Each number is 128 + 24 x the weight over the matrix's rms, rounded and kept within 0 to 255. Layers, rows and columns count from 0. Numbers have three digits each.

# down: layer 6 MLP down (transposed), 960x192, rms 0.0506, rows 501-522, columns 96-191
# gate: layer 6 MLP gate, 960x192, rms 0.121, rows 502-522, columns 96-191
# up: layer 6 MLP up, 960x192, rms 0.126, rows 502-522, columns 96-191
down501:105157140069110157139146132101111105114136115099136125176095117123167143161134153145141109083136086178176148136156107139080113159140115102103120112149129109150125109126112135134149112114129143123122161144151126116138145112134109152164148169122143100137088155111115144121134115156138125139
gate502:153116133119146119066146105156122143124124174182091134152129111135063134111148154100099157127157149115129146157129132115105112091142157107129150127136111108173114122162117119091099111127142127126162114158145146164140094116132080104113085146115094125090157145137120168114140119133126104158
up502:130099160134145147115131124135119103115135134123080113104154103122106100134150085134162121128103113177080097140090126137117090125155121107106155151127110082155148136161146117139115110105083119165117171111162168124125149166182126139097111122131077120088144121140154159109125163141122132143
down502:184118120110102130108149137149149107172186107141102126111180153141135086099111133126127125139148142143145160141120083124133117151172147108112129091134135103115140113170055131097103136138114147147094136127142152076139158148130101063097149091120124117111090101113135106138127097117119117095
gate503:099120131157118178077116125115151120103164181095183126075112106132134135159122123145101109156170163129106168139106101100164149152115119130099125098140096104125112132094150139120163186147141087083146084146075092117155120184128120135113108114139119166129087132128110117141150158123139135099
up503:146128162078177128103109117179109144126120081116141100117128163095124131123117118146097100129130110102103123077168120080124124134167136139117115115162140194080100138139173164125160140135140159124153114121107111147133147140138129108141127168150127084130101162086119107165142095136146159143
down503:121124104175104152132128133091129097088167151154129142129117151171104136107133132133111151126111133175148081109079169116162132159098133113165107122140104127129090113124149162127118121119137129143129118092133151075127116157136146116122061096123115132098130142155122160158095166138078143093
gate504:111141111120116128136114138110127083091111102146134150148185115133095132072163147133151145097147118134112116165148131172152116135127173120143101158133144081150145151117134118130106090147109115115086147122075130076116139124125098109125155139070117100159133131118195099111118134173103110143
up504:089109099072135105104134129120106152126091105099138156128160127166190135104164124108177190151111105133098156071102135105123138084103141128110183129109084097159131132110140134178157124157123110145120105154123169142138128158152110144136132120097084147108135084113128134101114138142126120132
down504:161096131171118162143141123110059126097138131122114098159133145165090110160160146164178135105171134124106103129092101135157139116167167142100160138101099119125105123117160130105124136098156147127127104177144095089149156117136139137088157170140120144145132167148128132129113099105139097137
gate505:184141125149114108099084142169085148136098113151109127129143112101136111068121111138121142146133103149160093128115148108116119155157117142112102121138091145125141163105139147102100157136162142140144133136135084128122137122147079131160147122161085091128130141111093114122124117119125145100
up505:120103170111118159099141136118124094089188155129123178142113116139136158123141148101113098157140101139095130079171129127143102123153122107112155147154122100118111103154135173093127136128089134124140104164174123101118126175155110155141158105120155189116152129096138120092093120132106141150
down505:127081130122149124104160103120050118124103138140160158135107142146154112129101139106106171163121163121108160135149137126114150167144118152125146156105137157163103134105121153109135125142181082142147111071079135109144176130148125143099119064138158138140141124185146120118128091124145154142
gate506:110124141120174112131156132110129137135109111110127144136137123089126157103119122115159126173148127136171112131085119132181129122075120128134141099159113180137138085129079089140128149151157104105127132119090108137093122149114126171145085100149145121110103164115137092139139119171102098172
up506:126173155108120140119107131126126121144088153066120158144128130133131167108141115112153121132132119104144145122143163131113133101073088109137140109114133143115128086118132085192120097129147154139103120125125104131147112163148149164179093087146118103146115184114161110092157126156105100103
down506:116119092151099141045125171160197159114131081140127161153110121112118124128126127121101135168119124146145119123152164155172106130072139121144153120147099129140124113123113125157121129177162095129150166119139105139099094134118156150169118152145136134153146140103119139116138141122120146146
gate507:131125127134082101110125104123144142172147108122096115066115160169126098112115134163148148105121151098149164120113120149125126125087172108139142131161099192129108083083140102141104129136139070151132102124136146162107123144140102126104136165140148119106139112123170074172122117149153134135
up507:122116138111116139107171121114131103139085117116114148152129103120138125137089176103126113147109164117109105147101121121077136091117101125136142138095185151151110101159122118161157166098135107167101132144134092144147160166126157120117176124102097109126145165136106157099094114114123112132
down507:141142128129148158148136133122100117128125134141140147131098137119148132143176162134112162091107112153097095116113162100126129146143139118107154112105137153138112106111117131165143132112105125078120130142084141162127145164167168107156145130113167108091146121151115150105145121164112112163
gate508:151105108148117144162136166100126127089117133106147115097079150137145093146104117151113078128104155125127135123079161126137054132081149119144136137145131119107126134132125122126141122168099150089140154187157154140098133131098140107144100122157152126112111106077146095135137165148115173094
up508:141128174146090157174128155140089121137149086104107124127144128132149168161134103131107038180102160111103102134145118125127152114146136122115127129154203103123125123156150144118147123152126135150108104120096146132143152109095137146108148088151114094127119153136080128079133089134113161102
down508:134160152134117156143121153126201145103160128131123145113123132130115087130107118134096198145133149169143140138090109156129144095134146120181126131106108120124114134112129121151152132103132180171120117097138123144166081147136130088119110128115172126152144142131154106103117128104128152115
gate509:129140104132145157120160126193058129082127185120150154127116066140201124151088179102161100144104080143098117100120127138134137115150131121138131074155164133101123156116134125127140134146134123084129174132139102124139105116119111135110169125094154121113195153125161164137147110157131108097
up509:122139119091092116144139129110142127145108094128115119154127126134103145145096124131127152133115123166147183132165118136094103155115145140101130156113140102107142121135102139122104101110112087136108087142134104154139133133163126146122157148146137166102124147132134128109122122111102146142
down509:112105113119172165138114105168138143139122104103140140126119141093152124113116153127115108152132123119151119144110077128128115132117151131089163112156133160160127120137092117179149176086128119087145144122116143100112130159144171159139113126112139152141131123136110109119137158130126115107
gate510:106105144132143101143112153112140142172148123132188131112168100141122162123125161159136116129120161119129096133130114116144133153114143120115163141145102139139099133106128134127079199166141134139145106112138114119163083115093101102142150102164118094137096117101116124137111122135123156154
up510:112150096117171156154148181143127122136133142129109093112121125149131132135134117088099098121124104110136068088146145084116129171099144112154109093145153160118172123140106134126092064155118132102160133119143137124111150161097169132141121138086114145107117146125133123075115122105166144156
down510:099137108118135104169141100150138113155108162131140169112123080133186164145115141171133139149141095119097127076116102129090135142096118160131158180087107129152157064142125110134135161110135094110142096114125102122124135128122119114131100085139116107137118167108148131117144114115152125148
gate511:146058096116065125147118100161124090157128150118125130143133167144091152128148155127089124119134105128161124162132128172126140141144106105135121118127086113165147169147101151162127112119103102099115131122114110125166150153136108138140122090127135135109110071123119109152156217124114093129
up511:126136149114162160130083117118150145120124093118104135146142105071122093153091144143153124113172158130136125141124138141146124134155132116127108142147163196091122106156114125118145119164168150158142097114119095141075103128089167146081167172078143139119131130139146146118121112124145149091
down511:149105131154122131091154124141102145141145094143117127054154158110116101126145126154103128135120089161117097115114142124127127122084151102220152137152185161117118110122112154095100121123169152120120123146121155102165137138129121114118160129122104127147155136127143077141093096146152099136
gate512:156118171124096144118148135150173096118145156140114087120111151105121148115140110150137144138136115125101148116146122107151158142121143120110123079120142109153164124105120162105117176185143149147148124133087163155145148123147139162124143144112133121152145138128130089140099127153148143127
up512:112141121133110142107126111139183162122111141129149164137132098161125092157135111152167153096177142124137095110121130118126099123165080149122116128108127143158103168121131101170140110087128122129090124095144111127097137119162177099124114102140125114129135094123129145176138148084156114152
down512:089121117137153139159141166129133167121140159107131113117089128077147132109154127129155107112115108105128131146140121140165161115113129147111165150138190130116149138155066142102142115142126148118138104101113131130123145137146141122107121101132137146101094107129152145141112129148131123119
gate513:125100152145124113143100139124124129146116140180159115178109159061115131142097143106095109140133106134089136127114120107114091139126160116146131123148150142129135125122108119111112159106102135086174131087079110143133089121150144130082101126111140129132142134087189119106085115109111103196
up513:123153144150130106149082103098091146123142151159117144155188111141154113163125109125109097104136089169147139139143125120132123119141110142136116135110140141122138116130100108114134152097105125141126117144129075136120147155119172158130117137151108175104139165154179097171154137072094103109
down513:121167157166123102128102116118073053125154118135147140157167125131127149116112122144139140095112151143166122117127125083143142122198110134149138123119154131125143142138102109072137151121121114184112139114118125121112108136141110157170125128132131117124110191159132152149107143172119110162
gate514:092116127085144144102099145123164143167114144132122131118154105157099126156119153103102095127104189143134091064096129120088148136107102124098041106120113108107113159162122149162119147148096155120140124165135108130142137129141119142125129142113133090117168082085103136161122100133088153127
up514:092176114170134147127122133135108166119123118133091147142137134117091131123137157118133131099116113099104173189131106120146142124160115106086127089116117096088132089181144096144122104079108124149114124113127079110149123106137150122126135123095166180136111126133117146151127148159121120107
down514:164114111134101115106093084126073078094103108144130121108144136168123145122149129131107085155107136110160136123162098120143123163176152096124135112113112127096137122117172134156119137149119146083145134098167135112154097105138135126142110181131146086149101187115108109136128126087146098172
gate515:107126163136167069130172141180163121125100106127117097122099149143081148110145132178139135115085100116153126144113123131093131123117148116144096156106138143119131112081114136125141107177110095141103138102093124138114109146128140130161132098128144147107156118142125124092124100148098104163
up515:103117152100099162155114151120136140093125120113139119104140098118132092138132131113127124117092127151125087126153126148130116124149108132126107173165113069131129119127117121123095149145123118153150169117114108121156141134163128105142139123097124161124157115120152089164149134122136092126
down515:143115111145174069127118155138129114113126151131129170140134126124106093117128123104149151100165131142120162140121118160136108125096138146133140120102100115143080117138113142112114112155153099090105139129133144156143138182135119106101132111160097085123099140100148127112124130093128132132
gate516:089137124156117108110135107167170147158141123146098133112123150138161169116102143146129121136107184140113184137107131142151124103137181116115118118143117106110117136134116136090129116148116076096135083100117123140169173170135148112154138140164146142129128168188127069144130134134130166132
up516:134162111149166135127115106110140127153104138103113118155137113147173075140128125181140155129139140128112131120118110087127112134130127143111115119122087122161199116115137156104164160118149105147130144088126134154109084124116192119149106138126125146075101126104095114101174171132124172153
down516:093107151094163107071144102149123150124103083148131086065106121153137111126137150104165131134121096152122133156095137143103125152104108126123114140118132113141159128100109097156136077155131120184121124126133103106110119098110115118150133120160117093149135089105167121105121124153146146116
gate517:161122106109144148142133120119123147174159110104131178099158152128124118141147161148177098147157125140120090204129128119120122176131136175125102096125108123148115107125136106119127108155166190127106125138102187126153146118086157113102091126096154140130161068104094179106162096128099124104
up517:107096097088086145142109094136158136095104125128165178129132097086127127167124129149042111126116162193175181143158120105147080114141110117127136153133110077148136103139145150125146095111081097127083121131177107127133117144124072182142162104135151180126125141112136159133132139140138149160
down517:132128147132190118131125106166147130109094114105118180136121157122145113164108104104143114090155084116121119122089103132086159069095156068107094135110121124096151133156107116161156115130137116122140136131128062119103120163134167160148126110111115107103115135146167050104126127152146092149
gate518:089132084127203151097126121142147149116157123095108127148108149158163135143124150105171124105103153116129103133147111117126104146116121134149150114136147084135137133109176094158109120136139163134110119132132163178126154108150134168136131142134133125147125127112100125102147143101120162113
up518:109129163109154107119124142103119156143106175124147104090118120101127105151123109120102119150157174130154126101143110143137091118152117162138135121138132102145178120100122091113099142137114105075124153125177116125096126140123130097151147091146120150129151071104134109098094142121124138180
down518:082175099135155171140093106097076127133143093134154148157157160165129091148153179163143175119105172110129155124122132127101134165123135120143128122113147090121153163146140147116078103142151151139149122069165170146136166097097077138136161136157116142132094134069132169110158123102119170129
gate519:088141187124119103145131122135122147156116134106148163150111148108140107156133157102088121124130097106129125166141153185124161150157100112138104115148163113144088125153129116128130138140099138132133139089109123124162106120093116106118173113114113126119122112138123164104099133099153139111
up519:097155112097152110123114116152136119184141163139109110121094172109121160181121147144152156135143086140121120127109101129095109098095159120098125127114117160167126130160123129105126119142097088089127133134163156131164108132108138133146117128103153138151126165146120134111108131101139147097
down519:158115135131110148123141118101105144120082089131149157135157086109150126126142117156132105098138102137140100118145125170124132136098116117126126155166133138098092091150114145098112132148127110131130139121128124147094124140171075149105124141140118142126108122129126088103169148117136122136
gate520:143079164120116121091166169111127129179120116102100112125111111149114121105145115190076085154113140109120172139149106092111151108119115125120173149143117146103094149137124154123143172144104153120116146152160097117136124146114149168091151092121153114131104176144127123127099121086134155137
up520:094105120100129129132149138177167162132141131092097130128115117098134093157172126116124129146116123128096127144164126146142139143118123126129168098145165109114124073140167104130105125133101100103172077136103096144124108148150120125154096170127149134170154105161145133074144099091112101117
down520:163125133133081126124133102140147081097145132137105120112131159093105125146082141096130139147090103125128101104165113152124095146126134153134146142092134134195171119161136113165149146160106127110139109111135127147143159127134120122071146119106156126156154080182170138152142139148151133134
gate521:138120118137177134108114120156193108079180135136131106116099127136180112103138153112129099128127081131125123125116119090131118090103157144116119137118170139114144136148095110103145156116144102108139153140104152119108092099142116153128123093168140171142194103109098118102127124148158119123
up521:155139091155158136140101130144118103101096150167136143117173164131124093111141068131128129126128054148124139143148125151150109141160137149117112129114100123166124162150180133111139084175136112130106119135129146137096137140118091118126148115126128161153148140101113077121135100150158117080
down521:118133094180148143119128162165097124111109133177148181147100077125121145146141119156112145130129078132126109153119109143137156129133158127138102150158086075137153139128161092154105159138134142171099109157135088174134124133141117125136118123137169144145129127156105144103085140127123154067
gate522:099070096137180118118106117169136146093144093141108140120096169080155159154078131171115165111163184133076148142181129150128134140136127100138154091153188099116114168107075125143080154127092096068096146150110080099166120161144102135104171138170123160156107159101136151130140134127142075149
up522:105144105156111155127119133098064161166106090083119094148124160140149141106173123168137175076136078088135106133164160116131115115145115134125105149159114119106190109085147095127114162110125135173112115136188127077178124109118124161153080113116117139157137118151117099174097141156099138143
down522:124152082160160138092133133117063106112088118133150180136165161201144105097105122110119106112126120116126129116164113124150107114107170152136167100143158132124104110140142139080113099133183096079132128098178127134121155135102133124138173145110149113081123109117151117078140061162134139129